From a checkpoint of a small transformer trained on Wikipedia.
Size: 8 layers, width 192, 6 heads of 32, vocabulary 6486, 4.8M parameters.
Architecture: RMSNorm before each block, rotary positions, biases on query, key and value, tied embeddings.
Training: a variant of SOAP for these matrices, 3401 steps.
Each number is 500 + 40 x the weight over its row's rms, rounded and kept within 0 to 999. Layers, rows and columns count from 0. Numbers have three digits each. The size before them is the row's rms in percent of the matrix's.

# down: layer 3 MLP down (transposed), 512x192, rms 0.285, rows 204-249, columns 0-95
# gate: layer 3 MLP gate, 512x192, rms 0.294, rows 205-250, columns 0-95
# up: layer 3 MLP up, 512x192, rms 0.304, rows 205-250, columns 0-95
down204 099:466529520561518497487484512568484496468512512495504481531543443524493534452466436507476510572579486550492567531505452534503503465514502434481528541587540554524527469524477495471574554579478436459486401426467507493538549529466499523509480524487452494495416523511568572530543416471608424496
gate205 100:538443456556569487564507521501474458507468491538479540535485541493558512495539506502596529565435470468497487495484487470530521494441542512525541505524462533554489495512481522436528569442488475478551490447420519441458500457582505487504510564564571522494462521478500545509554461572447493503
up205 096:549481476510458591518517460482511429522489568513485476511485574531548427455453469512511486516503479560472478543558554551578577475431503515503516462481467471530543528495465540476513442512468458504544570443436543544478529476499460537553526519516530558521431549502507553454577442553522476467
down205 090:549454444440566542525554491434519555505473494487518458540495463444494516430542516437528469487468439496532542449522452466518513507558525464539538417456477507492461530513410521463440491570516537522479494455466468492454506533524407574421523500541504506405449510460475429478580537522508504540
gate206 098:474437546435537507463437539474515492492472487582548551528495489516505464437494503498480550442537476536542498494484535491566489532514438464520476493485487516543451488536549480520498484516448506506519552473490445462529444468421576518497523497500497484497475526437527526453529473505545388480
up206 102:509463491563542519499513524513501452501562493497418444530393529535573516467513507488523504502421458507495510541476466493511545471414530486487508505554482523514521491446448495404487531540462501501580496613570484525504496542538544492529479476500514506485500486494508508589492556478466477513
down206 103:416489482427500547475462566425522464488551479561543484500506467462556471494544598512531522561462525481505552539502498514421502445563531408476528493567528463447474509476460565471494498504407465486528558531537466433470468481497540432456531432452494470502496467514549516544512517541485441456
gate207 097:469452480518476550546464534492500533495471553453486495512502515491526471537449410487474529488519485436535515537493461521541569489427464508459564547475548504510415532506456478537560517446533422523458453508508509608476478512518517475448467442470486435504507539549581536508531472538529524413
up207 103:511500503527526471475545526472510542507541491559477500543550506535448443493554484498531482553519535557484536448489487469505545543519521455515532452473526358540467561541487471528413516511600523430538500477552488469565532466492515431517464452515433606499473525456469478511499526471555467456
down207 097:517473562472545468500548497476506507543525555559543492536505474511453474485487494444460483491427509434537471473569440556450493583587497460514448548514493466529562527480490525594450508427561514518504513517480547463458518498496505561470554399502443581526520538491513480462473505496611487525
gate208 090:519475448532487450591532469503462591487470520487458504486488464511485515476499441564559554501575496487482560557426570512500530451511451556440489466552575482481467431499526456544395520544510568492489480491538535541557503531496531502524470563521491516528495519508503498446484523497533540572
up208 101:535459502554530454507542528482528460443448460554406468449483472461473497500420467450519546503486552498536489492522531438505566478508539474489555554542517533464468477491481469444465533483546494479579455485492563521522415583512515588557543519492501483531529453495564544529518469533433507448
down208 102:529493472526487567504569475443454495419438472505464508513463505522552472562517411506552590526445492492520551532546472467488466512501465488415569457491547537488506564576492495494474514446509482523557490457513543515507466460473514480529516510519439578466516479529488540495485515491456456552
gate209 089:516534469467479514484512481416463473512609587425526491457505448463542560552466508505473435589476495482460528482560503543512422432542519537444495539504455486474478525425481520481500552467419485495500438583466528503521488466517458488531500533531450514538530531505510527547439479420510525489
up209 089:501478446506449492460516577490493516455458460490528509454458495471509481538606476422494511465450492476438475519436472553445489478478535465536494490505482524519457546481479500524535516466444552558540503496478530508575517557526506500504419479559556455506432485520511549445505554495532438469
down209 090:507453529430516505429522485556456438496500536522525424507483438574546474572545548570507487536526567447522506459542438511484487445507543534454535435523498556471502515511396527503513513518399437473513480471475547526390493443426487486514465468501535549525497568500559501532466491491588496535
gate210 104:552515606555445574508531467475551466509563458502574602508484514450470462448581495474514486550538487510464524543518460494464528574521522469405552513532478502475484451513485451495497552478568469477537492462502467482536511456556506472472500422486457508498481557546550518520497478480464507469
up210 098:467533494476480527465496498598530529483536458544566534502476440536440484507443515446497507524499503547496582461506496519505549534439537542545508482525518557580467466421523415479557549540534392524473433535524514496506456489521449557501606513461519526535432490505599538430452533491457491571
down210 108:498511569502433440518503443560527536514537493569555428460542509506488581570596455494512476461557481524523480566554470575518468538548488482481526518498525533484597522565502428436469558464536525507463537498490578463567463543425445487467503524486479547451503542517554522473438528522454469517
gate211 104:505488518433509554491491524422532484486511499465523484490515454513517521407507454479467494478543506454518574479485471563447479490465494468489436516499556479533535582435534534495469467476473497528429621519501438536483427481515495502439547483559537441451437469528440441549491485540525475488
up211 103:526406399449488450546521489496497575561446510530463448542464467471531467436519520542530513481519497504445422460467498529471536536510513548523491478512571462489490497556473491555524454463498405502505502465526522576520512543491484562561458457546520506520519454557492491425509460491399490565
down211 098:475505429432508490537464482459557529554528465533497426496510467525552412488565481553477496478575598533467415392469495447478509442478494563479555471482545599528547495557452487541550535479500484387498512506523468533491517517432457546482421501512480472444514525447503454532443523487492555461
gate212 106:455482479465539469523455474486455482545452469432560493507513539472449511471513512474522417536542460458453540487427558472457484462529468542517489460514581532497460558480464522597543458538467521460541451563511504554468436536520504508563537507551490484486492569475558508506480486467545483459
up212 087:514504512567471541471562471499507505462529474469415487516490403523537522557534460503524531471475497479521470504464560515508496491483454476529492459486497454563524549508491505483538544457528527553410473463405548536447468547538540523454435520448481581515567459501463468537470518509478530577
down212 104:477479534497490451452489516502509520464512509532517499556477449541456555529564545460494515482456459491430495476471522506507481520483457452559443491532465507494447462516515514529562435545514553557541585551443513499484464499508490512431565512493535546493517494423542454471482427538460537476
gate213 098:493459473489501527558499495461531468403436519515450425574389476491454487470475453514513543525503535457422450509508418454464513548478483490477534502525507471549543505478532544499508499466442519437467498453543560508477444552532491512493513494511509500543511490571512499493519550493508520437
up213 096:484487475506601535547424490485515478499418451499469479515506506490446580464523467519471508519515487453395493496462498484472484546500487542456489472471512512525553420442570479515556543617438502474500529443483497497543518594525452537496493532504545461454446464579481513561532504480496514370
down213 099:505468466488470445463521465483498452547502586481487509474523554499452409487485534481504469506522536501640417492479486493579484502520450497460504484502551556524473537544445443445465455507572466494530465503512498543503553484452456494440525533502495478485474530459513445461476523551511498617
gate214 101:502447510549545462506479482460495504456539473532449464484460530528546507545460517569430560541509555522547502514491501512476501490568503507488494513542485473497414483613508543503551520539477502536526518503492477523405430552478445544513478555484473444535438526443519585545450517467508431489
up214 102:487531455568547452538456358414493537490438493556486496510504518537507459479484513542428573563536484470498484512564485552457445459545521516516475552544475517555562470576454465436493507455466431542538490524479495553556518533450468578509505536429498555467466512442517569505510533480509424515
down214 110:504469514520581444525501417504489508477525485553492480472453492483518456492486481581452516537550489472490494515464493483455426603519573499515500505479458503561492536539564529505493434470553465539458496496466541524482456576517478515495497505492559493474476465507461458481445549489535509463
gate215 102:522433474477392577413496509529464468513539490468484508498454444547543506501542515516497559457559517547489506529541474581482508542534520531506439449526485540526501448511462483453497541461483495423527545417519476516473442497463535551507518465492558443418529533487478536533407489558561514448
up215 099:477531572467504505476490488470475502522504427466402530493613484534529529373484535537536443472523478498509544470543549442514515508444491499520547507531466539526491506515562521417524476440542523513523522513500541579494500480506444482440440508481514512451488453544487507438427541540459495496
down215 087:445438528513505526502467565432481566464486503542463530534573455490519471467455463493505517492522507484542515503424557481484488450531515509521512427481460435516426488558458509461526516531517499481539483498408492541458496446480524519469491474553598504494490567548503521520475460473484489519
gate216 095:523521524547496486514457434494585530554492493504599505483546499519558508456489510520439509563627460481571545456503519575435506536549507528514426522526510503500474554390467561416502517525432527509502519481516584454513422479513521569486475526447578488489511490538446543454490460493457435515
up216 099:498485509532525506563513459572406513515438429487530544530553486431511523450495495497490510482502414516488442490478479549491541449493523567566486542483531491565540538483471446515472618467477429496389473461500511504557513454572497425509510518500462521473480487476503508465456556562473497495
down216 101:442505531519513524523456492444522497518576487496446498522496509445558525465542451514582499467475450582462529441524490469538567498483536585446508556488538529444465461491559459513509489481527466552538510539488444500491486521458468507462447610443601434483512501569549493409499546538503534465
gate217 097:515473515449513568495535565458554522510523519467517490475461396523490452548549567521459500579470502511572528441556501501497508525536506456461520472492481529465494559557550462493493475509519521468519517478504546564486544462494576530460463412495444462538476558482472477501480475503537534494
up217 102:516515508471544545518478549448455530552494474480465509487506496502449487497485474513498535543472521484525493525469469464501479470517486453528494481566506543459561492613544387517486573507550510496585480492504512524481512481617553515444531508485455475522488562483503510474496547455451566471
down217 104:505536531488590505539504487480636554506515514499477480498457491453435492508483522481480391434471502508530531584566502490519497475589501455500489602571476498500573524560444511565474446512448555521456531525501502535513467440510528433492519478496500502448496461533410437509493460467511541531
gate218 104:476492528513500506504489501491570422477544560514482495462524560455506483505445437597536453535503467547496563427479538549469459545526515475436475499478504484483526444479466514461463487430419497500414519520539507510521543419521451424465429442530478482514576508519534491538475458432506497503
up218 103:441528509548491534504444510471453577505488596461548541458533513525514467503529494511497481474498520461543515503527552516598627499551531497515529481467537530484582500553497472469454511528546449488545488450522531513508454503526545470497566509554518433458479481502485477478526456560551444493
down218 097:491511508583551437446540531495501455517579525491532483485468432529404477445551521432550501555410511477528496477540541498499459514481489513461524460565490498506443503570511446432512496535464574503548520540516535472463541489457565457561560509446470521485437544488583469492494571475540509483
gate219 093:430502540490494491514505449534447469560523512521531539478538467498456440467533543506526483557465529496515439438499516466517484517571547479477520512475470490535476539484456457480522476456498470481470555453498444494556547445563514520484534450516512491468392458549487547526570519425491490533
up219 096:480548411496514531522531482552499451459449504509504442460501486559518533503429511547495401503535415534482490443512527500498503426552514469518486508515443491517511557460469455481547482518560456504461491462462452487503482500526555531483472520514493558541527599541547488543462486574541487544
down219 095:432480502545518467387470533482450517525480531496439528511462467523547377475569493456500505493536497532538480463492509477436499474540554503539477433513488416495558487520445509422481557468527535408458414509530546519461546516431501525535478550487507534510495527484537530482490459497554499474
gate220 101:522544509483528489480484523535490442481467466530486530426542470538481476445544547541518533459445528478539548493529504483448505465543564452536563486534498483520492520493496520597477562488459429507601470450461539508487526519538500508479474429512474473458556475563540627539475516499482441525
up220 105:485516549444528507557485516530525483540435513452506482505491474498526506415543509469531549428469500567484443479468566472489505526551510490450558486518479529570506558513537517503576540523441466513543454547523491462511486445514556480481554465515543468469519477563398577510553483474543458525
down220 104:494567463446547482537484465571486550495527495594510516462547509452532492502566512503464631541522503497546504521471440556435453413573566479434545444467466520526524497550507499448539466431498513544520487408528448502471524466526484533523443475475469507509541456480555495549555440488572553469
gate221 099:508454497571502522483523526502443561519482483537479538522457502534549569524508468541527504553514593524493485539542517523543517468559457451488476486514562535472489572457491482526544477566578510444464466518496555456570523506528466486426430506570489491634518535573550443489566511539542495532
up221 099:524466505493515457479509484529418503468493502526506500522487498530458469486548518458490505551469459553558515514438503507534504491472461540422464553481481503543445484446490530546453517530520491498478456476557542509425597467485515476473537505370462508509488526586519529535519440508507492438
down221 105:485534500483494511548605441544512453486502591533522533578547496564530421544508526484486512510519498511486499504494462557455519435463501483414441583470521502522432431523480487492442484466521442513522476556477413532457499534493602472495504515481550468412455487491469451422524560502500437488
gate222 102:510499525486537498455566571535440510494522507475528548493441589505500558503487495519589564525553462508575473471519526474539517452507481505517463510478459489559462560545514554468473495560444498457425532490474474491518471494448533542470437459530541509504494572510439437490472419441463459538
up222 096:478553505502558519478537468443474539525533489506480457497567479554412532498572458514549493510543424497451419548537524525453498617494503593440491556518581478463559522458510463533528502515556573450434465505488494436489537472453459511428492555519545541441539547473468417505500512514533545480
down222 102:532510523523489494524559494475502500521503454477485434505556556535500546491530472568550556498568516506487454522485543527493505510497498490530554502469537480498505516561476470481450445459469533479514449519434519448483530465565465473520441495486595539509475514467562611438401526523467510541
gate223 106:444416494524501468485484559520407476437574514525477481480467434406420443444532498414479514569425526435464482479529455499539452552491499493474526536492494522430543476494558587487493527515526474471497448485544507484473465493547496491536484496582482503600498575464514419534485447520481490452
up223 089:478491531465511438482525462502457455457441503512491451528557473499468508485546518553528473586470455466509536515466501482544440490525446507567491533495510509458550462440464546493460475449525470519450461503614524480469412494488540462462548479517556487565524584482481507551533504509495524506
down223 106:467526447485544443542582533434484493499526545531572503455428476501532466495509432501488463501394545478536517496444498501486501468580476486460519490495508486475558567558481519423418508492577437502481521460540483544484532481570504478471495455524465496540498546525452499525550474471483518519
gate224 097:490562501519469479522440495396559531578498513526510486519438517499589462501495458436501477530543537550547460544425476530555465505441482497525471535486515559494465548570490514470487498505447490568438457507525566520555479546486522504523478481473461553528470567419506473535525491502504453459
up224 102:494529504524487555486403545527507439526541630498547496496465509517536473494541505536496478514501460513482549482433495512578503551552482526545489597538550518531512517518494500562502534560438473432496461482413455504501533550487470548478486543495524558508406505456494516506487525495492473500
down224 103:553523512486540505452499585504483489533506522380538490484529558580529426476458456492509478433560526471474550444465500522471516431479445477547482567469445534486519519506543481515523453523567445533460482481486493428412440521522591490460479534523452501504468540459529452506512557474488552517
gate225 098:461556461567464521439555475504470491554523483551531511571481559486486503541503511572539455549416493490494534511548565443493490557461572500471473532505428529549490491501514458477411448505515521464479516500451469488611539492457504443517522478492486522464554464526455514432442495521473440473
up225 100:476493462518507450476472419467572376475507489463502533517470472515500513524506549532549490508536515585477520391445531520497538521509510499551542473548490478519427466476495501492453438455458523501514539523491502564499499463549505524510501493594538440431501596507506497485450516490511496532
down225 095:406545566571500537508509503505529530558520558471469448549444496591512466467551483562532565529502534520517535438445543523510492454504596502472438501493510476470498507535535542466539428518454484490516504507563479538467520542491475518517476471411509499510503554469526534515493486581496480446
gate226 095:456514501490524461490502498506573529459578499464506572613470509542521466531483448555486536491483523497563507485512486454503464547533541435490517532553501512511478502520524479560539540488525467562493500518460519540537522515570501503479490547452541466499489512462527556450497520476566413431
up226 093:531510581518426550533537444498444441566487554526560496458523488456450475497541551492454513493548457463496421504496578450377586497586466407544458506535538489449489498500518470565547527544547420508455536472559414462539481436454422514501476473468502428547546470495492419554479519443535527493
down226 095:508445530468530468495526412456486542436462495572468482503542458489507459499517504531510512542487572470500491513511460478532548546499475497489536548458462521550503450497501525565588494531500426400537443406496532493551589523526466534525451506512515539467449501495525503542532550480508484553
gate227 109:530467441582484555516502533511497567525498465469544537555486436477506413516504500408473477524427452443483573467484453491448506545553522466510466504528496574469477481484492449506510445466567534521408492455504482477496508519543478558499408448553464548537477564588571568516494482475454464482
up227 108:542484524527500452456436500491464525478542497504481548510508447465504574501467544494522414531499471417470500503521466515516534554489547507467506548460511455411446527510451524493451471575431519517488587460496543510479412533534570532554500510444500479547456470504496497504492496454569543523
down227 111:522553461523545482423536533469505516494494463509539493496555484517494451525502511490515581521520471542488564420454527467485549478546505507518496459490398503477464499542471487460470469511478415470532469421515539458470521524548545506463425499439527523420403450432560471512533526501495560435
gate228 097:526477512547560543494541441561504506496463508582548496550551451444547529512486472390491464489435564558444511446482399488518542441487490457497489513513544450466502506501519562517508416504493499479493519470477527498521465466495560496544450541483503475594396495492420509486446517492449550422
up228 098:557458447462528495505490524476471498484446442514483511508533500516486465556532477481462459519473460479472499466540535470510525489401555525460413463545449562452563537533497491473510513453447529532498414479447447459468528498491521432482492487452541529545492494543478492537594539519527424463
down228 096:515450426484583551480514481497479519557512483545502485548465536542411466541439421516535490516535526499456532491582501487504494443534487516459516435543549491439513521510476501466468522522462544511493509466482479519469573604504537493554467437527437564510567585426547463473532439438558455361
gate229 100:493511458574471463489497581525508438520553501534516407564488521597500488501519473535457492492482484461500482526501594460542508561513518454398537561483464483508499504470501483542515383404491463522546504476533555555543520485472520503525514457448520502455397514498503507483508453484530529393
up229 105:438494492497515515527429467576492512472476525468451535519499525493492598461520497452560539526529609491425495444476476520446465486503526504501509492510493507434593492531475519528424514578526507487520578523482419497503520486450438545565508493554496458483568453550475529489532517473498482509
down229 105:480523448433508467603523431513562495556475506491474501533522547534491551470459479565506486506494547526497536472508457477525529508493478572597545552497513497527550491566454506507550533510511502466473480494461543500490526539420514422469516556503477428538484568488575524475420539511505517442
gate230 106:503531462457510485523572412475453473474520473506519496403562471460501551535463471478606411478507516529463421469501561452540537518540518508566416518450595507478458450479493523492440495547549509542455447437442580478485523551499542459411487531497544441503479500527492489519550452486480463543
up230 107:488501517515444510488542526563490520485452509451417516506446502516435476537539520486399527542464524517514503544516474522475603483552538493445468474582507591533522534452445476501469484473530482530425516602439570494520487484536504526572508497514507530483502464494539456546440607482496450529
down230 112:561508455525469439449467499543597547510482518516462497505492477506491465522530502561443498588564481516527514518548455480468490531488521443478520493574436510467539464533565495489479451388508454483507537471454440468458463534532473499492558560450491514543495442488512504530406523482540540508
gate231 093:503516455478478483476516494543512492525462482515449551370503439547505576475485468475468543484535495486539563453575566492485575570466497523522479468503550542509494493530512498495543501464469523494502446439554490449532582439507578542498541481464477459512508461579456543489520505517584443505
up231 092:518484454504549542508553429528505487551464498530455461458533509480511568452494521514493512483466537458489483486492591431476538464457469517484486470447577504481526515521521508472499499489559530559421546499530510443515482474541484472481511601521527504576558506522436532473489489533574476572
down231 093:487604526497519511476444527512520436518556489499568468524538561554478463538470562488496495504526470493485582533472480528523464542434549485431431555468495403455434477501434569532516518486431456555587546545498544496496490591477549502547474492513489541471529531486561546542496507538435584482
gate232 101:464471506503516530505470536442441533504504573478442416553547517466469475481455443530543511463491500463521530509527506543560528517526497510472565502443424519515551532538402481467505575439531465471492474562523569460566474539534502440457492566528521473430591527518454476501516546477527447461
up232 095:503474572439476574446543472579490463582547548487499517524553427508485465510475546499487489504495550512486521507475485522459465448513477490538472550488526516469545445574499521502463520543467517420433530519460494538438443503512519482532460541495464523459551518512500566506493516478463541509
down232 092:607439530471544540525512544518545500437495501542517514405532469531486495476526508541540499513542546537541575451462450508470487532484502488506503550502462488431525554505436541502514523484575520508476505532511590533522506438541459498442448526533502549472477480460545457464492497530518457569
gate233 086:553495476541475485520435463506579472497553422532553586501520544494445510537540476531430554405498588491504450503443438489427441486545502510473498491466511504535431543536519484540457523468489496515457440458475519482523516485506505413524453474496459467478519514583431494543453545498464462576
up233 089:555470433535511516545517529529473530541485550478444488498482542546441445444440487602579553518583499526469487520468596528480443543486495522557538465548472546525476508549479432452444483525534529486534502568524461503502408494538465476480477534433491524456514496466538505450461491506467553510
down233 092:483514555552516533435466502491576403427512518486450550535531555451430531541472439464541503492527470505569478570549550503465430418465416555543444572463499533509527501523565498550523470510466521482493469547436448483480471481471464474526492515513536479463515577505478491506508466568501461530
gate234 095:535538554542529529524467494437441498511552468546463469464475456516511495488479431582508474427524504476545479533471484520445567552540543432478474525477515473469492531475507505441541490447521457496569517540534454490439499551490480451540426572501448544514381495450600522497553473495437532463
up234 101:472539556503561402488503587515458551453456493562517521545446505457543438463576475467548552509536438496484457461439474512514464508456484551608501598561446499530531508511522517467462530558514539521491509501502498579524434484518505530530568509517528451512482523495468519500506483551471436534
down234 100:514456464520525443471517506533459481558509493480532465523450494475449448480503540513552526476482489535554498454471552550636513532428512517469484427456463527561484481532489567489475535502499524590427467561501506471480470493467479393545472484476498504453516444491465463451469549505524518492
gate235 087:514608504509456490491484439533513443498522498449497513551510494483549478440526497563513494536522493503553509538465465459502508550461589498463447494504520534553526537593447475474466578430467532460469520541553490484506513501562475452462441465487583498542495452498536491514397497477566488553
up235 092:464444509551524494505500485455547484517493488499531476487458499426578502473504497510571441514473467524384465496522543460450529454484490517525466480478513512470490499469474471547464506542442483503519491470396523459536517480474418531552501504426474434481481594574520417466523468548542558479
down235 099:513449481500523492496444415552444547515489530484523503508463515568573526462465511415411455530489510473452506526498498447508467532451475549449550478482514517521460482488489500501509542510471417495501486500529453525483474614473464521503469477546419546575482489450442470546497531537557481457
gate236 096:516459500432477540466480506489476417485505471501574483481464499485429489437522490440432516476466452470473461482494500517489484568509444553545505438530575546535563491468523504435447459467526493521516402430480455474468539484471447472489504531486538507548484521518515462496444538509478510421
up236 096:468505434515481520553617468541473479505505523485541479481426480488485518585485509508520521499529489531539496438480523477486553488459502468524472511479503510507476530456460532513503531510540456511556537574577508557445444492492474540533526491460508473446490525518466487489513447547468473429
down236 102:457427529536499467530601491562496506537510470426463454565431530538633485507503521547488525532497503521477534570474502502457506471543504514516445535478475467529453456554532516579479553484497441488453557474538493484478545486517480479492511469510457502488473470470505506487547459506489529514
gate237 102:536431514512433511541552546538534502539512495500522508496561453432486473480529447470518595443523536493533512455443491527417470548513443462491542503498544454514446479563445510550573470459570518526529536504459545502544471486577528545531514450563495482500507416546534445506496497547507451509
up237 097:481519439475461529533518503493574403513483492595475488476501544542497527491482499528503509526483475487507531468516504578464476487543603555523496513476489487462497542490497478544470471484464443497532502479507538466442540430489379520449510497439551520495468507454536463467507448518499514499
down237 103:483435550445464454559483483616492543555446524491462439528523531472612468544458460543523543573509499507481526551548396561538520495446566502530493595531544480438491478513535522532537489518416512443520490476487470454571506519527470559508506541521568475500507512494505505472557481480465547513
gate238 093:545474493535543487459517497525433440415550536541509499484578517517469398538491475500512506479473459475460477457508470520527483511502511493521520557511533552421509483420535455545446501469467511541573549424533568483569473530546466518463532437500565546543477510505467557534495524524541527474
up238 098:493457482537518504472421535472539498474454477507506547512514495428413542475490522440397434536512532515421495427454499521452477510521453406522523519484523501429515529461471495509482472517444459511507557538502531563501423511454492482445470446514530428466543512481443531497465528492411467553
down238 100:457563513495513451479513480480524437547529500502543554481511536447527448486545573524474476511539521479467533477432452469509548456448380447433438543501541484439506477450543499483478482448560479546481497448535491491574445488616414482486476534459541450485498510510490500492565493509516578571
gate239 099:529530550550475492443519473479457556559503409451502494502549472532537555497503490493463492535521547524478483523509576484482457470502450453467464484524528473530492479504458508515488541452544490506479480487577578567460514541583425498472563520478482558560445469467448529492548560594534484449
up239 099:490509394560470491431425502509493549449479545477487549564487436501479507496479576467552563512522505494524480496512555544508483516562457512545464549486535524456480460468466499545493489555423459507492543524499444466571498472497460493477506481509580404468489529503503419492586478496502501428
down239 100:505606470494523481545588440490513469535567516513564550504496492546516476592563498468480509475405522480471475474474501544487499501494492586486477497491476482533538472463541422489533437474530457521419419522529513611474508554526534536534536467450468533488467534496483468466462449461492444447
gate240 098:510464520522440462495435541522517521447524505546512468482469494607516499468533528502529496524413518462556483510516492509468470452556488475468442653585471552448501556410463495473512435441446491531444485389509480551516501523516494464501466526515525548493471465514554511471479516475606526523
up240 102:491550580561501438503454409586501460498522529538494480525447474515562526541558497542505490464535413484571537516528538495515463454532484493512496462544541504494505479510521548560512477471596486492470423524490518485502467508514433529535483472344488503456490493519542564558536526544432496525
down240 099:529523489455521475519470508535507507537511505448485487461441534590405454520450427458474493432545474386537434506489523516504463431486512499453430420468492485480488455512464445504524471414599441551518490524411478523499531474508518537500501482458517481436461488449493452547522545470565500502
gate241 093:473518508465466485462483523461422514511489550499507439539482533483562541462506533522479554508527551553516446417523516488535434460445486459531475539554519502502439462510461484468499548492524493527449498512468486477572498477464473487480420579517555492478520544484589543556570534508572479469
up241 096:511539504506447548454585477487529518452482537467551521562463501508528475470548544551501528449561440527510479518523527547491481504518525454523498515509549542504580483494471544507536457449417500454467527475432460498496537493458474517493481520571496517541528531438604537565501590464560455570
down241 098:521524490393435504480426483511471509484491465495505419466444489456460483495514457520483527515564513454487519430542543481451520530477534434465509530461417488507529482468475516523514460470491589481484522561415492430469498479454458505446463485519515514469507501497438537548507508455505491532
gate242 098:523530545433503500542501529485532518414512559491499470466513526502513487432526482406458449515556451526421495419521504525488518532495460491482424459501494517494474411441459510602487482516481529407541505457429500516464504573505458422517452491530512528473434578466506528513518532483400521473
up242 099:493487434399494436539503511504507436489539538509465478503516557520542540459512457498498496506566401523537580493554499495465548571442499478451416480517468510536512524478483472538370489506492506441470531493477442545459500525513452455507525514573496471522493457465475464470574500506515438481
down242 106:489497450500564609516413434514456495429447516530483506476458500493576477491484499472450494506497566526447502462453571447444475497477537482476472536512460469517457489487462515514508450479555526482458549484536514510576470545527458528406477485504478497501524525604473481487484584475493464529
gate243 095:533538544575509471534517456485553455504477524455560467485437497506472514467469487373490507490499491479496501460431559522547533563510555478548504620534478507489475613507520485537511535523503545465554462454503543513494512422499516489451555528560457531483487521478505553448487493530497496453
up243 091:493524511481496488477523480551467490469498522581471498466468394509523534515429546507530461537418561547480542497524450569485564445532457472437422543466505500461535483473527519409499452518516402526431532530494453455549464557472495449507464552459507590464407474462488511573478503473553430560
down243 096:530449455514443536540496466486520460460578481503514549566505516537486412514505472501449474515486418471549499566523521534532491506515460507506433515479528545519411578473478463497511507426435470535515488536552451518486492503562456522517453423536454513482473461480477574499476497530481489547
gate244 113:517592455540504480510502574386519525509495532489529520460516496424539461488447505501450538501504485492606492556430497463536481485581518545532493472618429510551552479472426517495485520495445506551495456531537498468536482566487560428489471442422542546429498466438443513495498445526523534540
up244 110:492455503541461502492512521530463463464458549488582488473520485523569484421517569500511497542482468503446533469507514531460511496476518546451529461487516514474448513546539428506498496453505504473515512443485488513445490478483509449464543503480540433458524538536486574476519487614463530469
down244 106:494512521551567497483482472510530535508495546473478515526553566495532453460537478494511507386548473577454495427514522558425594467455475519460485534531504514459492485485492470511561508458562475469469507487450456446426490490482506468471490496512570490532456548468459470457463543572516508511
gate245 093:446474558511471543472448506511509545456491462561429529499453501514514584525521494460452539462445528524486551552565534483562513525537515511497395507440459507505508489469543530469541480503497503471459412456527520465507477430454513468518533560472526491455375586488503514467465510451551545544
up245 103:454489465479431540514534502541583457535476525495519504514459498460485497545481524523468469507517482480510496529452561508523469556471499436500535469494549561596557550491497498446534501524523490565562463558486461497534498525482474546496519435473501444413536489486464533520478494515502541544
down245 096:456508519462515485463516486540482440490482562400543493475450522591509494517481474508411530502504390503515472487480561503489439561465514465478486474526473493528439520538499464441558371502516475479569588549471447512497454515481536433527484517452517511477477477459439515521465429476471518487
gate246 096:409534492503519472530534464441437526479549520521522484454464526493490460458494525503467524491514487494447512457489457454453467443541528450562516603480545512492470535448538508500630553424586484454496478490497538525494511545591409543544484478440529503494465504532518528501478468426484460530
up246 092:370550523495480480529543541466460601446543510524482510437534521517489477469484435512461483373523499500511483528517573494492433504525507501491486514472522459508423532471511489488561479470486514463523480515441525504508501498582473498541460508444525511517526518613496503495466506413460446475
down246 074:609471470488473499459470457538522431594471445399504496531463479508524564531478565515529440569482557549512533543541431572516542530509477494475475450458453555457543444496462480508457446500496462573521517507556461485504497542462521450447552540542433484470516433441477444491488510589501522495
gate247 105:412539475462475479514493563485464520509480522510567526534559506514528505527482533494471523621496528482507476540482518570525398473457501519499484460552513568514546513506499539475506495530447462483527543568515488538487482443455496483451562513455462502434445516479511449452501450511524478492
up247 098:533477480579487535557535475477537484473506540461514513537474579494495513522480479499535488461479518435484514437551527518483469486447449487468467555472485610548506471571497496449498486494502473584487502478497500473525566519463499408490498552566533525532586554460422564547556535505451458493
down247 100:461519533471485463510490539451506478476534486525509479506558489466490474454487457521516548451565484432482576438553465529530584532558553408436456584476441452464505473535490514537495465558512546519501422452553491546457441560568516461558453481534523500474453509529495499498483475533508462476
gate248 102:440553511536443507505495475430468495514440509478449584561531506518562440549507447504476509527527498537497500541556498528454539548507547474491516516503479522428582458525505522463487464454483506496528461463437512489511422532550530541530432430489521515471568476557523487444383448432542495472
up248 103:493576436431453519486501502537464472541492474466461514580499516456455542456407519491438496514513491478580510516515533537495440574476492513479555471480510498532564486525488421437521500548581527444447494495433553462481499495478450529465509544473520550560497500439439484489545519430554448520
down248 104:467472469507499504502559505453550563458564550428503590509493433453476484449549570555494457546476473496539471508478499536449493528492439570482507584491496509509471451567415531472549439475563492460517533482515458538513457488438443510552534495465538518366437475518464512548516531524533491463
gate249 101:436498591523526512420473576523434549505576467594492410516534480536480515528540551492549545533495534519473516492443502449493465492448502485503499436521526548483508447537509562527473565502531646481547504501407487491550552518448505505514537495482555521544567491458539491470476513578546489457
up249 103:477411486512506562556457531546445525496540501479482434525536522458479551591491578443522448491531549509470475515502484469504491479480505458501533492533509529480427492518515537480428485537443569544523502481416553464510499445504465512534488505481522457504514487504522468486423517566529471491
down249 105:477517469545483538479582492526508486529502553624483490555531503547493525584535592534520517472508569504483448528458483479454488496518564429511550482557466507522452491543499489473554470521472429474488475527533483493498552460513573477565480516566481487446448529567536541493448477557480560489
gate250 105:544517467548505543467426471441499487451550509556499440541548532627551528465449504517487580439485534562479578463449436456429507543509503528476546468561510491538503475443502478543463450500516431450425477504470537524459487457504455500480473432520465511501476476537521477512501563518530438500
up250 096:484462452490496450515547460587495549491451463510453545531526536414452496602483538599542479559546522494537499483498437522483464454468487556550466505496539513473482562473405495628523510523458450535541524472533532546494567523487491488507483465437506482509543518526445523450463489425461536489